Weights of a small GPT-style language model, trained from scratch on English Wikipedia: 5 heads of 32.
Each number is 128 + 32 x the weight over its row's rms, rounded and kept within 0 to 255. Layers, rows and columns count from 0. Numbers have three digits each. The size before them is the row's rms in percent of the matrix's.

# v: layer 9 attention value, 160x160, rms 0.157, rows 36-127, columns 64-95
# o: layer 9 attention output (transposed), 160x160, rms 0.152, rows 36-127, columns 64-95
# q: layer 9 attention query, 160x160, rms 0.181, rows 64-151, columns 64-95
# k: layer 9 attention key, 160x160, rms 0.161, rows 64-151, columns 64-95
v36 087:103134141150136195127113117138146118088109114125145114126132155103134119118103170123110148172078
o36 090:125255137094125161120159132115133118115119170139137100121166154145143142112105138138187167139112
v37 089:125159102095118168125140166143149116155109127143067111122146132152155062108101060134156113107131
o37 086:138111140113106131122191141158172084219106132151100136100128111116111091131084134159118125133156
v38 088:098136109081148104077148125128045150118148094103106126132130133175147104135115148137135124124127
o38 088:104045158130138111212141097140115166149123200123108116183131119171129137153117136161157187132098
v39 096:096132113139145194083119117177192111147081149142120132127112139116082162092170167126131089124127
o39 094:130034130157130161092117128172142172163119160137122126105136108126119140095086090104190129086161
v40 085:110127135111084060136154045175163132144105106087122062134141165115187128151134140099115079138137
o40 086:073161179130147152141178055156139090099126066114108088187133109144159163134155154109077105110158
v41 079:116138111178176104132123110129139189102125130096112108130111177152067109116121123155127105125128
o41 077:125165062128168072130085099143115152093082127137191084166136136094135150093154092105139137074093
v42 093:145144167147098056210139139131086107154114172114161116128129151127153144135112122071153134096107
o42 095:086255158164118102177130116117069109151133183132147146125102126149147165108155143104100184131088
v43 102:096122101132112127096142162200191112147149158085125145133128108097120121131102116139053111152150
o43 093:105135109146119114149171152146158094132128115110112123255127111136142133064121168148090147186111
v44 092:093117120207158100154129181096202087058129107124139136135172154118186072117114145135184119169116
o44 084:096204130177125134118105123113160095070133144127080098255122169111157092118083140132188107137142
v45 098:161138128118128147127083128117168144110125084135116136131126144113110088150133147130162151139155
o45 099:144109126132103112140077174118134153116110124157133144160103098090083155178130102107154149092128
v46 084:171149149112148139147107141082089150058097153154153173125085128134065134116130104124171120125145
o46 081:151172144115163140132036165079091057088133089128130162071118178115128089113131053113120160151173
v47 087:109127153127058106087138140193132113116096100185127146126092163138128091095155178162129137128158
o47 087:073134162131115139118080134165130148135096106168093105109139171148156090131130099152138135106160
v48 092:126148110132133108145150147100112125120112127089102183125124148125115097133144128172142130107079
o48 093:071053148119154109148099113088139116079136131123129140067128093169142091124112145156115132147115
v49 094:084114122159129115178158137106151116114059160103081122131122080122120067116078098114150099133080
o49 095:110139162154091125149108114111130108098140087098119102195095067161169101123056093083122063139108
v50 091:137123105093147137160146131088120106080164118172101129128149123119132207115180075122146118166159
o50 094:109000121096182122150111134078127089082149154155093096059145096157133193109180136142093052133121
v51 081:101128118138117150129084100120110130166074167183149127125095121116074097136145103152060136086062
o51 083:093048093113160131174101107126123125120085118161139127095101115126071144101133101147044149091055
v52 094:136134125142154156136109102152143107171178111132150173121123133105141176103132141110071119097146
o52 092:126056161146131101137089121134152140144119127103185145046205114085131135133117097108146097142155
v53 097:102114100154137150092119165147105153146135122095115123131143104184116137133123091148080190131111
o53 083:122127136120154163130102134117132149102107118106124145255084126161102144104101110067094167118091
v54 093:124119112168177084124123094086062141172091088159143168136159126130149113173093100098130043180156
o54 085:101100059152199139138158083108107121154116133129171161255157167111149143142104108146145086172190
v55 087:119110116165133115210129123122134131189128144056179110129097104142096160161145094117197097125100
o55 093:114255151113146087145128155089115113149120133163134117157141124113132176125133147094148147130122
v56 086:128155115088109137117115085177109168089131083139083032126105094134173147129075196138117170096077
o56 083:102122091086120137162108093149146176114117131170106068142121075194135104089060106114110137150065
v57 088:126117086132164132129135122145101143173150095125102106125157192138107165144132117132141167082114
o57 088:154200111133121159120139103141102180170119079106123102062164153120091122210123108179104153130105
v58 088:131127108170119104167123098155127136139133114121086113127154100126234118093083115135065200159150
o58 090:051000162138112113179133102124132130131091144142087097149125089109098130144105161130071157148144
v59 088:049135196104121167109097135093081133162103097039151140130134174130151104129093119077146064125093
o59 089:020195201066119188172120099101129113144107193108132142210082131138124114145149110054122117152094
v60 082:098146152111115107158075154175146134105181123129163151122160099154139132187072171128128117132131
o60 078:073222108122150105147053126162140081104150141111115124011122110201133145133083157119100180149105
v61 097:122112057084101123112121096144124093129128138129106182134135149132149126121149117215131158074117
o61 094:086049106101134162119115120124142079140137161146119141255143164165097142097105146198150145071075
v62 097:164131142100149108075155127189176156141120134151128076132091072072145144077156129099088136128087
o62 094:192114140158142099082203178188151135158144093097143096238108120136132106076147106134055074106118
v63 096:103117193183152136146149120092146149096161146085122075131112138142117104109163158131130112202121
o63 095:139113139152179120159203140097114116100149144119124118208101131117127140147167148127075106159152
q64 077:099124067179134149149104082181132117165114107071101096128164102134141146106083115132142189151092
k64 097:161123154094113105130066111080128132144187119131176100135092093106109191139104150146139104110111
q65 088:173138095131129154094118102117135127145131112077093146139153117147161141159102094097159149125115
k65 071:101138135064124114102086138143106134145130079113131125121150119102120118174174197176077138190096
q66 084:106143095133167136134097095186173142159089124105105148136168091143114135170120105086101143147099
k66 074:122156074090123109140087106112097126107150116092134182113121109159174134180167131187071194131083
q67 081:189142148113122141071148183123107149117161134183174148135139108133165127163128183094155177139162
k67 076:128136173145109085134149111119109126129082159127132185120141160131065110062160049140165130064140
q68 091:152143128095151121108110099170134146152120157103091149143119090138151126153090101088116211142075
k68 055:072140136093148091149135124121095148088153085112175162124098112214100139132141141167090128104147
q69 084:157152149146084134086153141136083130098158150164154121128128122119162101115162141094160165145194
k69 068:136123182166114143153163142114152117137061123183126104149146098144071142060060089102150099107144
q70 090:145115100113160098161109116136151139148127111106094156129125098143129115138096133170113142118062
k70 063:101144147071120107113146132139093123103167104086181188110074130145135146183188154114128101103143
q71 084:149138161112090116084132141165134133164164150153100161145100115111125101118131114056093208144135
k71 070:110105161178113183120169161138124116103100106192123101154166073191131148067073119110129111098188
q72 092:146116114131147099152134131100153121135115104074142128104121121160119098166125121206123093118081
k72 066:111172128103155121119086087106072149096147123148131164104075162114156192179185149118149103170120
q73 086:144135096031142093115130170157149137174129152044123164121168118146122070177126091139089150149077
k73 074:166129151138111137099237142134158113149090111127114196114099145175119100127130127100094084115151
q74 097:127139136143067166128103171202141137163155171170059130133099162097125100105140109108141155134160
k74 074:166128113137121097150167100137149091188110132154100108132232111098105099109102133142129120161133
q75 093:067135127120133140099162161174134138102116159148165139113144211123143089112165148105150092115152
k75 074:157136146125092103119134102112128141165151142053113137089113148122157084187153126110128140181066
q76 089:143111129176145101090146081111093159026137116114139114118162111167175146121124168106088112170125
k76 072:121165182154116097176144081110080120137140109109156176100087190101149140187137100111146110125091
q77 102:155121123158165077126139125096125136101109088078166123111141061161124160162120113183129123134084
k77 085:094142136117125111109092100122108142083148153124137160109060157124156162194159156092124083113112
q78 094:158155061064175112126139099175200169172122128091127071125125126101116130149098159109129089141118
k78 105:137072179092095135171130142085117167200115123117153112128123156127091107069129123101129133100128
q79 094:139113080165108080106097089166128188097163161136048103161128112132165144098117153089133128156159
k79 082:103131092064163137087146109129132150085120107177142111163134129155125137064069110082125131116106
q80 094:177129128193109089110134123143139147115126109164066125157164088139081173124089134147123149090170
k80 125:123129104081139108132110141157148165144140106178103132153187144190112162050070140163098101121102
q81 093:134102122186110172131182128147223120145133087107084103122119121132144144090139116081150091170123
k81 126:184169113080134090145138125107103142129150069144095114115125099099129121007108138118144082146097
q82 099:102144136169133120117121124105150112133114073097117173160146125130164129076136088110085132083065
k82 130:137120159076156124155160103131146063080111073111146141140129124146143182103108137143126091193099
q83 096:166171170150101180146123098160097104136162093134164101115145101115173150161137205126110134140150
k83 141:132129167145136097221113127114112155141129076143133131138094183111125208112144117148071171153121
q84 101:136138044113152164113099084120133127089095133105082152137115145129148105116108114109099102098179
k84 131:099135105103169152163142108090125127104117084094132124124114100182137175157078128166114114164109
q85 093:190139092165120085111144140134120115153150141159154125132124070127088117101086191116121132148102
k85 145:159133111130096056065099209102120131143139042125148133129129117103120104155081095119072114160126
q86 094:138095095155142076166150103062154136102130143141139138159131106144132106108100115097135092107117
k86 133:153127087088114130129140102102137100044122112128137128162142091157154123151080097141081101164108
q87 096:146108105132217159125112127108106110151146071106067061131116163132123116089153127112156153160114
k87 144:106150095115192084093169155081160071123115111153211103120149174142176154092146194113124119139145
q88 098:140118062136146138146126077159137166133103107110144116136109170120148100165118153160159080056176
k88 137:199136086143151132176124105125152141125080150167084126115167152129177095143085105144115160147151
q89 092:162156174116151162096134069139107102108164158124122118129107141124152143110123158135157079132165
k89 144:137118158145136144104118109148084167103109173114140139126137113176122114158115149094126064088132
q90 096:175138114139081161154119134164110168117105144097135157129068134113110102076103086156105190107090
k90 143:137127158156074128126130155126138191145147140109140135141103139189163114069108131087191152159067
q91 098:170119141146155101137104137102146162133102123200104137144156151068104140157120154103151099038115
k91 120:180127087130078125077110170131118132124155098131104166155085136074141136208108113099174136081177
q92 097:149111186163059126166158156114105132117088161095158129132146117153135091124142153115105142143168
k92 150:128141112099074085119148205104088132124130139152147107129103108110070101135095203139101099126122
q93 099:097107156087109143160060131106129082100093067134111127145119110148127148141106130121135220122142
k93 127:132121145086109065148049098133138121081120114145139124155122142153160125166125127146178124124075
q94 093:158133141120142117135096095055152112089100114085152126132150124106172125163154115066125120080153
k94 150:116125147096115081187081113135112172116113165129113135126132106130172110093144103116106108143102
q95 095:118116109176173134097125128169149137178124132146182135105152110131098090107113155143082129111143
k95 152:069113125201146149125159140135111157124139061058145110116107157105118069174140159127125173123129
v64 129:136114111117124133125121106096146109109174095135178138128106147144218174113112096153150190153102
o64 138:126135116125089124097125106095162115092182097135145149129129172148191146118144092134146176132121
v65 121:134118116176114078078103200148095168137083111123149177130056162125092102153124159097113124150150
o65 128:140096107171121075055108202113105173156093147116171150185076173128106128139113169070098126138163
v66 118:126116128200145084116128137205185135163154091109114174131123101136104194105137138128113123140175
o66 118:132112135197146086085098106192176143161132099130080169203135116163117174106135117123120143152177
v67 121:133119087116105057122121063112122103107180134144160183130187176116111106133054136146175133109171
o67 130:118103099127116048138112078133102115111182140143149158167169154112130124133043143135167110097173
v68 124:144142150129109117150128143138114107146157106107180121128142168133022159126126085102154156169057
o68 126:163130153101119116124108149131119134177153101084173114133157178134036152132129072091154126166065
v69 125:117119125125081157072141068158116143115136075140124175130172105106134092077092104133113134129135
o69 130:080082121125094173091147081159138125098126105131118178147138092132125102118074127127114086091128
v70 123:131137121121083158144123182113168136140149107140123117127188183138143231153099126137138147135117
o70 127:117127116132084164132115180123173108163135142141133140113158189123121237149098130146127115121119
v71 125:158151091135100129084149092156182126147075101127084157124065139112152221177094093074142097177004
o71 128:173194084104119142115170097162183132170089088099089154057092166062107190172110152073125109188022
v72 126:129112115117068176108128100132114110083118151144083087129138130120136111152130156235154087111163
o72 136:122083122094100186089140096137119100084145152107106099191105139118122091187133125213169038114157
v73 123:129123104111120171175151152143112142098061106074198111130181130087085144106125169087165125104193
o73 134:137111099107161145179169146123133105094061074090181126134172145091097147119140142102153111081178
v74 119:120133110134118146074119135100125099079142155081052101126110107151164155210120161065092176155124
o74 125:150179135140104137070100140130128094049148127095029103089111128174152170197112137100125149165089
v75 125:119130139065174079084114186087161159156166126096127084130135144100170157109112130159135143125089
o75 127:130079156064162105083108146088122130191149118096146115181135151107149136113090150165140109128093
v76 124:143114138139074125109114099138141140147122170119090107129171144108198083174141082072118155129086
o76 131:145116117104098149129098099145168149152106161126116103127175134130173097149148112061096158086117
v77 128:126142109136143101140119078092045131154136124143172069123117169107110064195128037102111160131161
o77 126:128159117131156093140095091097067115152131130135133080038125206090107067174117019094124144131134
v78 121:129129108095193121148158097103106137148113157097074130126107100125195105094132130146064151118133
o78 125:126125158083182112157172086103112108163108148077113135088112108118182094109118131161096129122173
v79 126:121130155115080081110120190165163150102151181143134130131169136129099117161094140091096104119124
o79 139:132128148125093074058149156146172168082183147118169163153197155122124122161091129056080112112100
v80 120:134128111104142138176133194089188158136114164152074200128193094168062171138126123099122114041072
o80 128:122132135086133117132124171114179143134112143153081212134169111167078159132168155099096086066094
v81 135:107128147127124131147131187072144094099146121080075185128092111099189183111107119148170142139156
o81 146:116114146100150123149142210084123127110142126075082171161088086082166190091097121151166122146153
v82 125:146116102146129163092132137199094107164199108177136136124089139098130155192127133141167101118134
o82 126:167152115126104158137130135193059105161172125187154132102106154122138162175126099136172108111136
v83 120:146135162084176093153130151096135134097073167131146096127133126129105112201090095133087099108147
o83 123:144176164079158061142130134111176133096082145146135085062105144102085131185087118146109129082146
v84 121:097135184120153099119155056204157094110107096148107177130121090137164091157132079181096158087123
o84 127:118097200113143105124151089184142111101077132108106153204111089129168083180139050165097150100127
v85 123:096129123171100156115113165170046142151161180139135113130188111110081124199105115166127114191150
o85 134:119107118178065164136110185167069139134115188131100126160195115121105091181127142171122093179145
v86 124:109107129105169136161129120241115102169162070157117098131105144159075092152128135115166131146081
o86 124:087099119094179116135146134215093125176160108137119087200116131140090071163140146106131129146094
v87 113:125156115134080146099157223117085171084117070135106110121174149157078135129115179119164059138159
o87 118:113191136100075185091167221123092157085106121131113107048177121138071112136114167103171118153155
v88 132:120145102160153105174130078163158155150099156100159149132098143155156154127137130080173082104155
o88 138:102121097151161109194118081186141132131081106097181144170101137116147142103149182090166113113099
v89 115:135161156129143094140083119129177097117137137149103185127132139144107123103093131189094133132108
o89 123:121142170146128129137070095144208083106148124159134198118117112143106102103094131183090104134130
v90 122:126121113159145110155115131203150097124078145125119124129123092156123090132133135080183211137130
o90 132:126083122175141121154117111212164073087112131108111138148141073143113095153115098096189185149124
v91 129:129169145082180077094113149126076096126172135163089145120118118164214150136128099130150129148123
o91 119:084230137099182103062105145150078081136193146173113173000103127140154139140140119138126116128108
v92 128:125110159167119163120106201173170133117149142147110128129093180169176123150099097114140148175162
o92 141:103080162149132163116095186177164160102144121106120123149092181162185138168082127100161142192121
v93 124:132120143103138082095113152184131146115197126101115110127071127167087088123146188166134120108095
o93 126:127117148123173065122082151177119136124188117096117115091068120176075110114155190158125134111088
v94 124:140152161103162142170135092168161189140171102130129125125131131127166094128138170108118112172180
o94 127:135167158110130126162141071178186190124178072148146149025116126119146099085140168135113135168174
v95 132:117106138084126116152111122095118141096128139132151027131145143126157186167118168091082095104130
o95 134:109067152072114140136109098109103135097119137133131018204132118112146179165099188090081120140147
q96 087:094114156154148181151154147136179097153105146090168129120111175113103113126143169135083063131078
k96 074:170129099143128100095076138109114143160148110154115136126135114125120226190146114169129158129211
q97 085:128126084113148145142155092173097121149100155111077128130085108125139061156119130131136059148093
k97 063:187118107144141118145139172148128170136110095110119146101143179152181141173187136133123154131118
q98 086:072111158122161176137145143112179079157153121137184104110090182133055131110149170151069045144088
k98 071:168151142167133126148088097112144157151106131129147103124141115104181212210156183121114170148145
q99 086:129120089117126126131146110156133130127093102109085124133083105130132101127112109136096103137085
k99 061:134135142142154109109177140119118165120110154121131133107144173184189107143181154109128119171139
q100 090:094123132112173101155112132110148099121112115089128108125118144138117104119149145140102065167069
k100 071:141131131119114122134157153091117137135137173108149136113127161158170142153180137180112129185146
q101 088:154147066102129096121121144174119167087090090150022168140096082153140113113106084127086194150094
k101 067:079131097085124125097212140164139125105102157086128133119134148162144043166154124096127072049143
q102 087:117118108117138212083120117159138132130092157100105118116109143131141122162124093131070193130112
k102 086:153127164087164157131138156146168133115085144161128128131138110148098132129177129061133105131104
q103 096:152156137127132120113055117072087158099130162111140153135133113104186129164117166069226181089172
k103 081:107101129141121138157126163179116096155106119136085123148175119140096113049119067168095125098131
q104 100:130117099106168153165116125140142145131105101122094127113096146154114112146133138164128119141095
k104 066:143155129161102086119158146131162087147168143102144184125125090097095147186194082125101108126129
q105 089:153130118097100140067146198108113125121171172144049193150100066100134113108127155109128157096159
k105 079:109125120147117159129081124184104119156116115146082120155158097125134130068044110112169112070168
q106 089:119140117106129145136111164097120132125157158156030100158186166090161088115104138061157108171173
k106 069:139095080144091149120091174168154133171110106085135107162148090135088077099093113146116159062100
q107 103:111121140161112128069128140123128126116172170202112139156127104109167129108118144060137108091191
k107 085:091158135130163168116129100154086139143138140123128114143180123118151088051053154119156108198111
q108 101:132132097107170116170133084114129133105094083072188127100142162150111140150128100189130107131082
k108 069:144142167144155112155160115097137104122133165124103156086100145095134154157205136115088149185139
q109 089:139120152143085143083101148166130134188126208168062167157125068070095136116094077088103142123167
k109 071:134089072131165152130060124176159099147151116143062105155179120100142108069082127118136136062150
q110 099:111121121158157184143133120124114086096177069142120082147112145142173128122128168128168083145159
k110 107:191142104117219111107072122128101115116113126185140113133136138138160146121106157115127123129141
q111 094:099130157166000156116159160142170103167133164146136170116136136087125114104150088144112131091132
k111 101:169161175185150119116137106138138058084139095107131134114116136092166143187143122142123097128177
q112 092:143135120067157125127122111142172094134035148121128127137161122163130098145112130097167142104180
k112 104:112117106122140127126196120097171070134148080151150078130171127123143164101086144102066102155150
q113 094:178109137123117090157107130113102157093117144109145108129095145095109099147147095129141192137152
k113 119:152141098142146123129116142133146132118091194177160100134182157188191096111112132151125124159133
q114 097:140100144178078073113114141015142143067114144131104148172179091153171175112123132111118097060127
k114 135:165149102045129074153084137139137111075111119164086139150152085146157141097070103150077059164096
q115 096:135155097179113164076137128119111127180158093129057116122105182123134134094144110173122146130130
k115 122:111148113158185148137190143092180091171123104145107151115111189184146193083170161157083123178156
q116 091:078125083100106113141085106187119133114104099138107132155099114118120128142104140152107168086131
k116 114:113135119076125104155119086137135130084098111150131125165157139189149158124100113160148145146102
q117 101:160136081106160221133109075122147114163112128083127160144105133123111058088110120136122098071147
k117 116:136124161162144146170113109080137163082129079112132127140112143145142132152097107140119152148096
q118 094:097155123155144114128128090146086115156211111095127101125134129141175152079151109088129116161120
k118 133:092144171110154171124188108114147097080109123129190130120139161171125156064146113119059141160120
q119 091:128157104144100157113135140171084138163154141077184195118126090130104128136128080181107145144118
k119 112:075120155165173190141125138140141140188133154137111108110135146114078134074100178140136156161104
q120 098:185106135192125115075183131179139132177152124135092076142089093120076109089117197135114170152135
k120 113:172142126125109048079156187143122157150137040153133123132178123152143080056117144102134130138118
q121 097:163120069169095109137145141197097127133138155126138167137140141119090121100087136158152155118107
k121 122:152138053139096118028118200122126135143151093141138120141126142118108142126063118115117151107153
q122 098:091102161118139097153089147098115093094111131098092152137107154145165089108141131129140189128087
k122 123:080125111076107103100146092155162116082123153108166133130159123162185131121129165117198072145102
q123 091:099093094160173090120143137097154162137123135140119108131136105163118102080158139120130106195091
k123 119:126129069140143128070169110118124112102160069100151120130138102106154125194128163143131125185136
q124 095:146162129173113114147170095165114129087132170081127093110093101145154107086128195148080107173128
k124 131:086123160138137119128172151119086192133125145098179134117152145162123119105109164124130093174107
q125 093:143111123161119102109175138114082137132108164148113109135156142134128100168129215142121104127171
k125 111:137113092108107146129170163128101157135129137136139151112171128094094113240097175182096106096186
q126 095:132152174132094093143129151142129114092078136143185133130141128102156113141180190120110160083103
k126 129:086107161128072087164100172146132165164134084118147148134121157092166156177151052129127151143108
q127 087:176161163131136114123118100124113143119101154173112172156129117122081137111121158120140111121160
k127 102:179123133148097131063123153149082153094127154145130144156140090188109160161068120080114092140111
v96 114:118142091143083122129134085037206155143144160124120144131150113136170126110152064142138155153111
o96 118:099177079129092126110150100060184147167140186127129127148148124123180117103163092134150167123089
v97 110:137144153036170081057135097042117162183109120097159119125115138073128128133146112182098085179160
o97 105:145130150051144065085118106055132164180120128095161122026129158073131116114146137188102130146125
v98 109:141119149045099061073143150215125105142118179096074099129102139097146115108113052194118116120155
o98 117:123109151056123076082162147200119085140133167088078120150111107103131132125086080195101139112143
v99 109:127117099042178157164129159107092096118141145099147099124126160171176185148165143107160136123148
o99 111:133142104073138157158086144098063079119122109076128127074116155173173181111189141119137119115178
v100 118:107134094073114112189128112165099124114113131116199076127096064174079145133122131132120182060133
o100 120:090155107091108108160117126178111124114112168100178087095123064168084134128094120137142198078113
v101 113:125140140161089121135125142119115096150077134118101143127169111104156174107141153139140123131124
o101 116:122155148175088120113111160126135091172076153152106141055170119130168143144151156112174116117109
v102 113:122124150150161184158127160111149155112082193145145091131199122062137143156102133155063167108183
o102 113:109150137127167187148116153104129161096083174149150082182165149087129128140081122160067167098147
v103 107:111145102158173189116132177188130127183073141156094086127142105204099131152134156086191124087161
o103 109:129092133141147174132084177164146097171099161148112123042139083191103104152162154084148135081159
v104 115:139127140123122167096130084103105083158175157130128191128156156156144204186066108103060134142178
o104 121:152105142126152169100146085090090082159180166133142173101159137174145192169021123093072132136181
v105 114:124143076092104175204088179090141162135122141077160160131113107168113125065139066072135095222160
o105 115:115158062083126175233076162105154170119110125104164134181117109179114116078123069067141103185144
v106 116:121112141113126122156116140071144133070094141196112203127087137140115142162148130105161128120129
o106 120:105074140082148133150101132094139127057103152187107180164085140151115135153122127093175110120135
v107 101:155122140116128100133127119148100145124057106099069143128136159128116124078147117138169109092100
o107 106:183097147106104079151114131153079139124078111114066158085136152116116122068193101134157123121108
v108 106:124126150099119207133150061103117147112111184170123154129101098090184077063156102164098074085135
o108 110:098154168106109214134157047107120133108119141161098153129115101090191086063165097139093075079148
v109 113:127136147101111127155139107193132165123064145129122135127097183169133160166112096152067142127142
o109 117:106150146107106153149136111168131139113071163126139137080109202149143156173120093156085117143163
v110 108:140132177168086127139129105079135118115113164151153104125151117112090114141120102140171061099123
o110 111:146156196144067149146139108090150128111127175119141113136117119095085127145135083167132045115120
v111 118:146125109108174126150129186070154093108135111159089166130153174124082096136146098101117148116127
o111 125:143127115113174120152123182097166066092117091158118158121122181119112105101153093123108136118135
v112 112:124122166119117124088109096106145111128115100068122188130164122150121124131117163155112191173157
o112 116:107157144121136138058102096113135121152101104068153189125147076130105109103097155173125172153167
v113 111:133152156139099193118135155093171108200123111052104125128146082173171123157178058180084150125088
o113 116:136171167104080186126141161113148140194123132060121129067139084151148124155203068169139149139097
v114 112:124135131156127156095145140134199118100133089091114135127138126146155108145134079156127093075103
o114 117:124110162150105161127144148140206124091141102086138121118123123183145137178135069168147091067100
v115 119:112128151159096078131139145177110116123163112160135108130083128139135013084138117162163148132138
o115 119:092152150150127095122138140187117115127166109154161102159057150130149029087130105148173115118139
v116 114:118119139131108143156117186143178119123125111100104073133138092133135158123138139133114106087094
o116 115:126144152124127122157133181113164115138105079073097072186161084129144155142138122126123073092116
v117 118:145107081170086126152127099186152147118123156127112094130152124075064161133129151132090145130128
o117 122:149093077177092135129115098147164124120113157137088123116159123067069160119124170135094154118158
v118 110:151139136202169130157144110131123076115138157114155122128114118175098140081121110177130144137149
o118 118:152160134216165142152156083130139072135145143116149118132135117187097146097134106184140141108130
v119 117:118106175159132137097140134120179194137126127107145087120115096061088109158150093140176137156102
o119 107:096078180149137112110145135105169196140119124109126085029144090083110115125188098125167147164114
v120 103:128119139135109139137107086152091077140094093118222076128125158141171180065160129094149143133118
o120 110:129090126133141127135108061149098096136095098131199045147135137165170173060180130073152166128120
v121 115:136126143143117141076115108119179115163235133128166139128067113157131145110135084152131145137154
o121 124:144160110135124155081081101132177116163214141118126104144075120164131123090130105149103132143134
v122 112:139126125170159145071129140128137112125167087171151075128161087084081115112140148135143121151121
o122 119:135120113162162161091112137132134119127180101184144107091155097105086125123145136134143132157125
v123 110:097129137114167093142130103110135154184169116129142164127150142113084118069102185117111134089133
o123 115:090085134120136077129128097104146140200153130133133178118168155121103131101124144093144101111140
v124 115:129128150118166149119125168153172070151105090138173156131119161124069145144125166125162137136086
o124 118:128147172125175147128109152145148071153094108144172127170108170133079160125124162121157124129090
v125 117:128123132153146143168139119205092191171060132054154140129158141134171106118119132104185165109171
o125 122:113108133139157146173155129187088167182055157043133119116179143147158083133130126120135150082166
v126 109:124128133165129125186117141123085145105140126154116099127173153118169063177117143194133091139140
o126 113:127114163190104134191134129127106132108154118177113084125152153106151082174096162185113094134136
v127 117:120126064139102092154110165150164118094130182142100091125151121167100156111123149158101082207134
o127 113:105072061146104090164124158144156129109135165153107091064155104152092167104114145159100121221114
q128 080:112128085100103120137148134106114197094166160124116140133127162146142173186172137147125120149131
k128 103:154119146128089097101039156119114170127203078147116108133113133140098125148142150137126098108095
q129 167:107084185127141114116138100093165143052123154122143109135139167183164109146151159084098178187128
k129 094:120167071167187118145185149126140124167095121164057095124118158146138129041138096119112129096126
q130 199:109076141157103098084096100033117138064118126144074088197148135150143131109093157096147086086150
k130 109:154163098061092087127123146115114145113139127101134120120151089151179114070083059093139143148089
q131 081:147158181151166130147110161167091059154142097130145078117131107111109154079126133146130134112142
k131 098:120108091109171137098118124082108072134189161143142112135177154100152132094129158168125078137157
q132 084:152144149154167121112088143183122116188147112130122126115164101068121082116122135139129147106132
k132 099:081112161147112172105109115136138147090192161121151132137122129125127134170125191121189160131095
q133 073:090136076165076127142085144144131147191088118107147111104151125098184201096123096135108047100141
k133 101:093128159127118139165117163137130172084206127128070068134097096147080143090108105131088120161113
q134 080:141158118104103154133150091063137164139144118136169146138144133152122149167162185129118096125087
k134 087:123140126190150143184140148106149100078141095167220087138156162091141163160080076126185108136152
q135 084:132139121169086081155094143161111175169139121128103131096157139091182107145107108103112165124137
k135 098:157113142191097150125084128094142135123117148125120130134164100131165105174068181104072079137157
q136 087:141147093190113130120155109167146154153187127159138169137125134096103101158113098133174189140125
k136 090:098146184093189190134150167162152122133118106140135113134098140184159136112173161147151125145077
q137 088:178130159171177082091133126187095078142087114101133106110152065129183100081105101083113156131160
k137 097:138133176095129189142090104129101133141171165159143112133112101173194089155115142104162113111158
q138 104:096154168149143072132094175171087140158109144110129094094162092137143154153172156152092127134157
k138 084:143121176125146145130107133176141156133072120079135113117115102144126112201121169109102102112108
q139 079:128092096115155159140135145118172116118134138148088106131095160138098102090118078135109121142154
k139 076:114133094130102139130127150158163132104158139119091170135128138095100156116109107132164145099105
q140 079:144159145132081131127181074090143154178146142106181135080093065127100144226187137170169116126089
k140 088:124131162196118133128123129065135154122132112100127067110095099137171125092107117100061127143150
q141 106:106148137105109085136091090178085116161079106105135090092104085184145143184113120144094134134110
k141 077:127144178119124165071135097132107106168133169141132136096171134086194110173189127117090132150140
q142 179:133074121135127149110150108057141125105152141145050126203081106132078146088122166120148084092126
k142 096:140113156109110149181135147159166125094076111129172134138147134155139159135127145165182108119131
q143 112:136107145151133186097127095102126113122164096156144147159051120114091142181103148077159193130121
k143 091:101124123218168124130173129100139128091098121097152106125094158160140093165144132084119138141109
q144 086:181119140124088163175188096090173076123156098170099175158062151098066142187162120109110115176118
k144 086:110138163106133165163115133086136119091147138177119086162115095146158157129141122170193118143122
q145 101:169173136120125142096085148231073119145122150092141093088165105125119120126092108129137121097137
k145 095:157141196122160159141111095137092187144152142146162174117160161165091218090142224099139108126088
q146 091:175109151119116178133200087111174079089112141161108154136100161116088127165152171150083106142154
k146 106:107145114184104175110149126112115078108119161132139161114146121130113141143182217096133126132137
q147 232:099071214148135085124134118057086139040101085127110076169140149192171106137168175098141159151131
k147 126:102101107201158144111134116097148193109161151091154125145105108165113112127139166117127139112095
q148 090:119135073119163126125124181161180170210112117121092088112119098148123130106120033112097171167136
k148 105:166139145106123077141110083168108149136063127170074157109104163116183141153143083094160160143142
q149 090:158113167174122132174185175188153128131122182125163181134083148093073136174133117107065144191141
k149 100:142155164198103170094128186122108163168125120137106089125091095109139100138097142121096140105134
q150 096:128096129088136126185151099157127118113138073080150123113055173114097105139086136110171158126101
k150 098:125086157091057113175114119101141174191091104148122144117163149169142172130206090149128119117074
q151 094:117153120103121097114104155085108123133126178131125107115167101166174066093149127105123125140166
k151 099:162132103083158173140144120090104148117143141159076119119122102120146121089141158165118124151100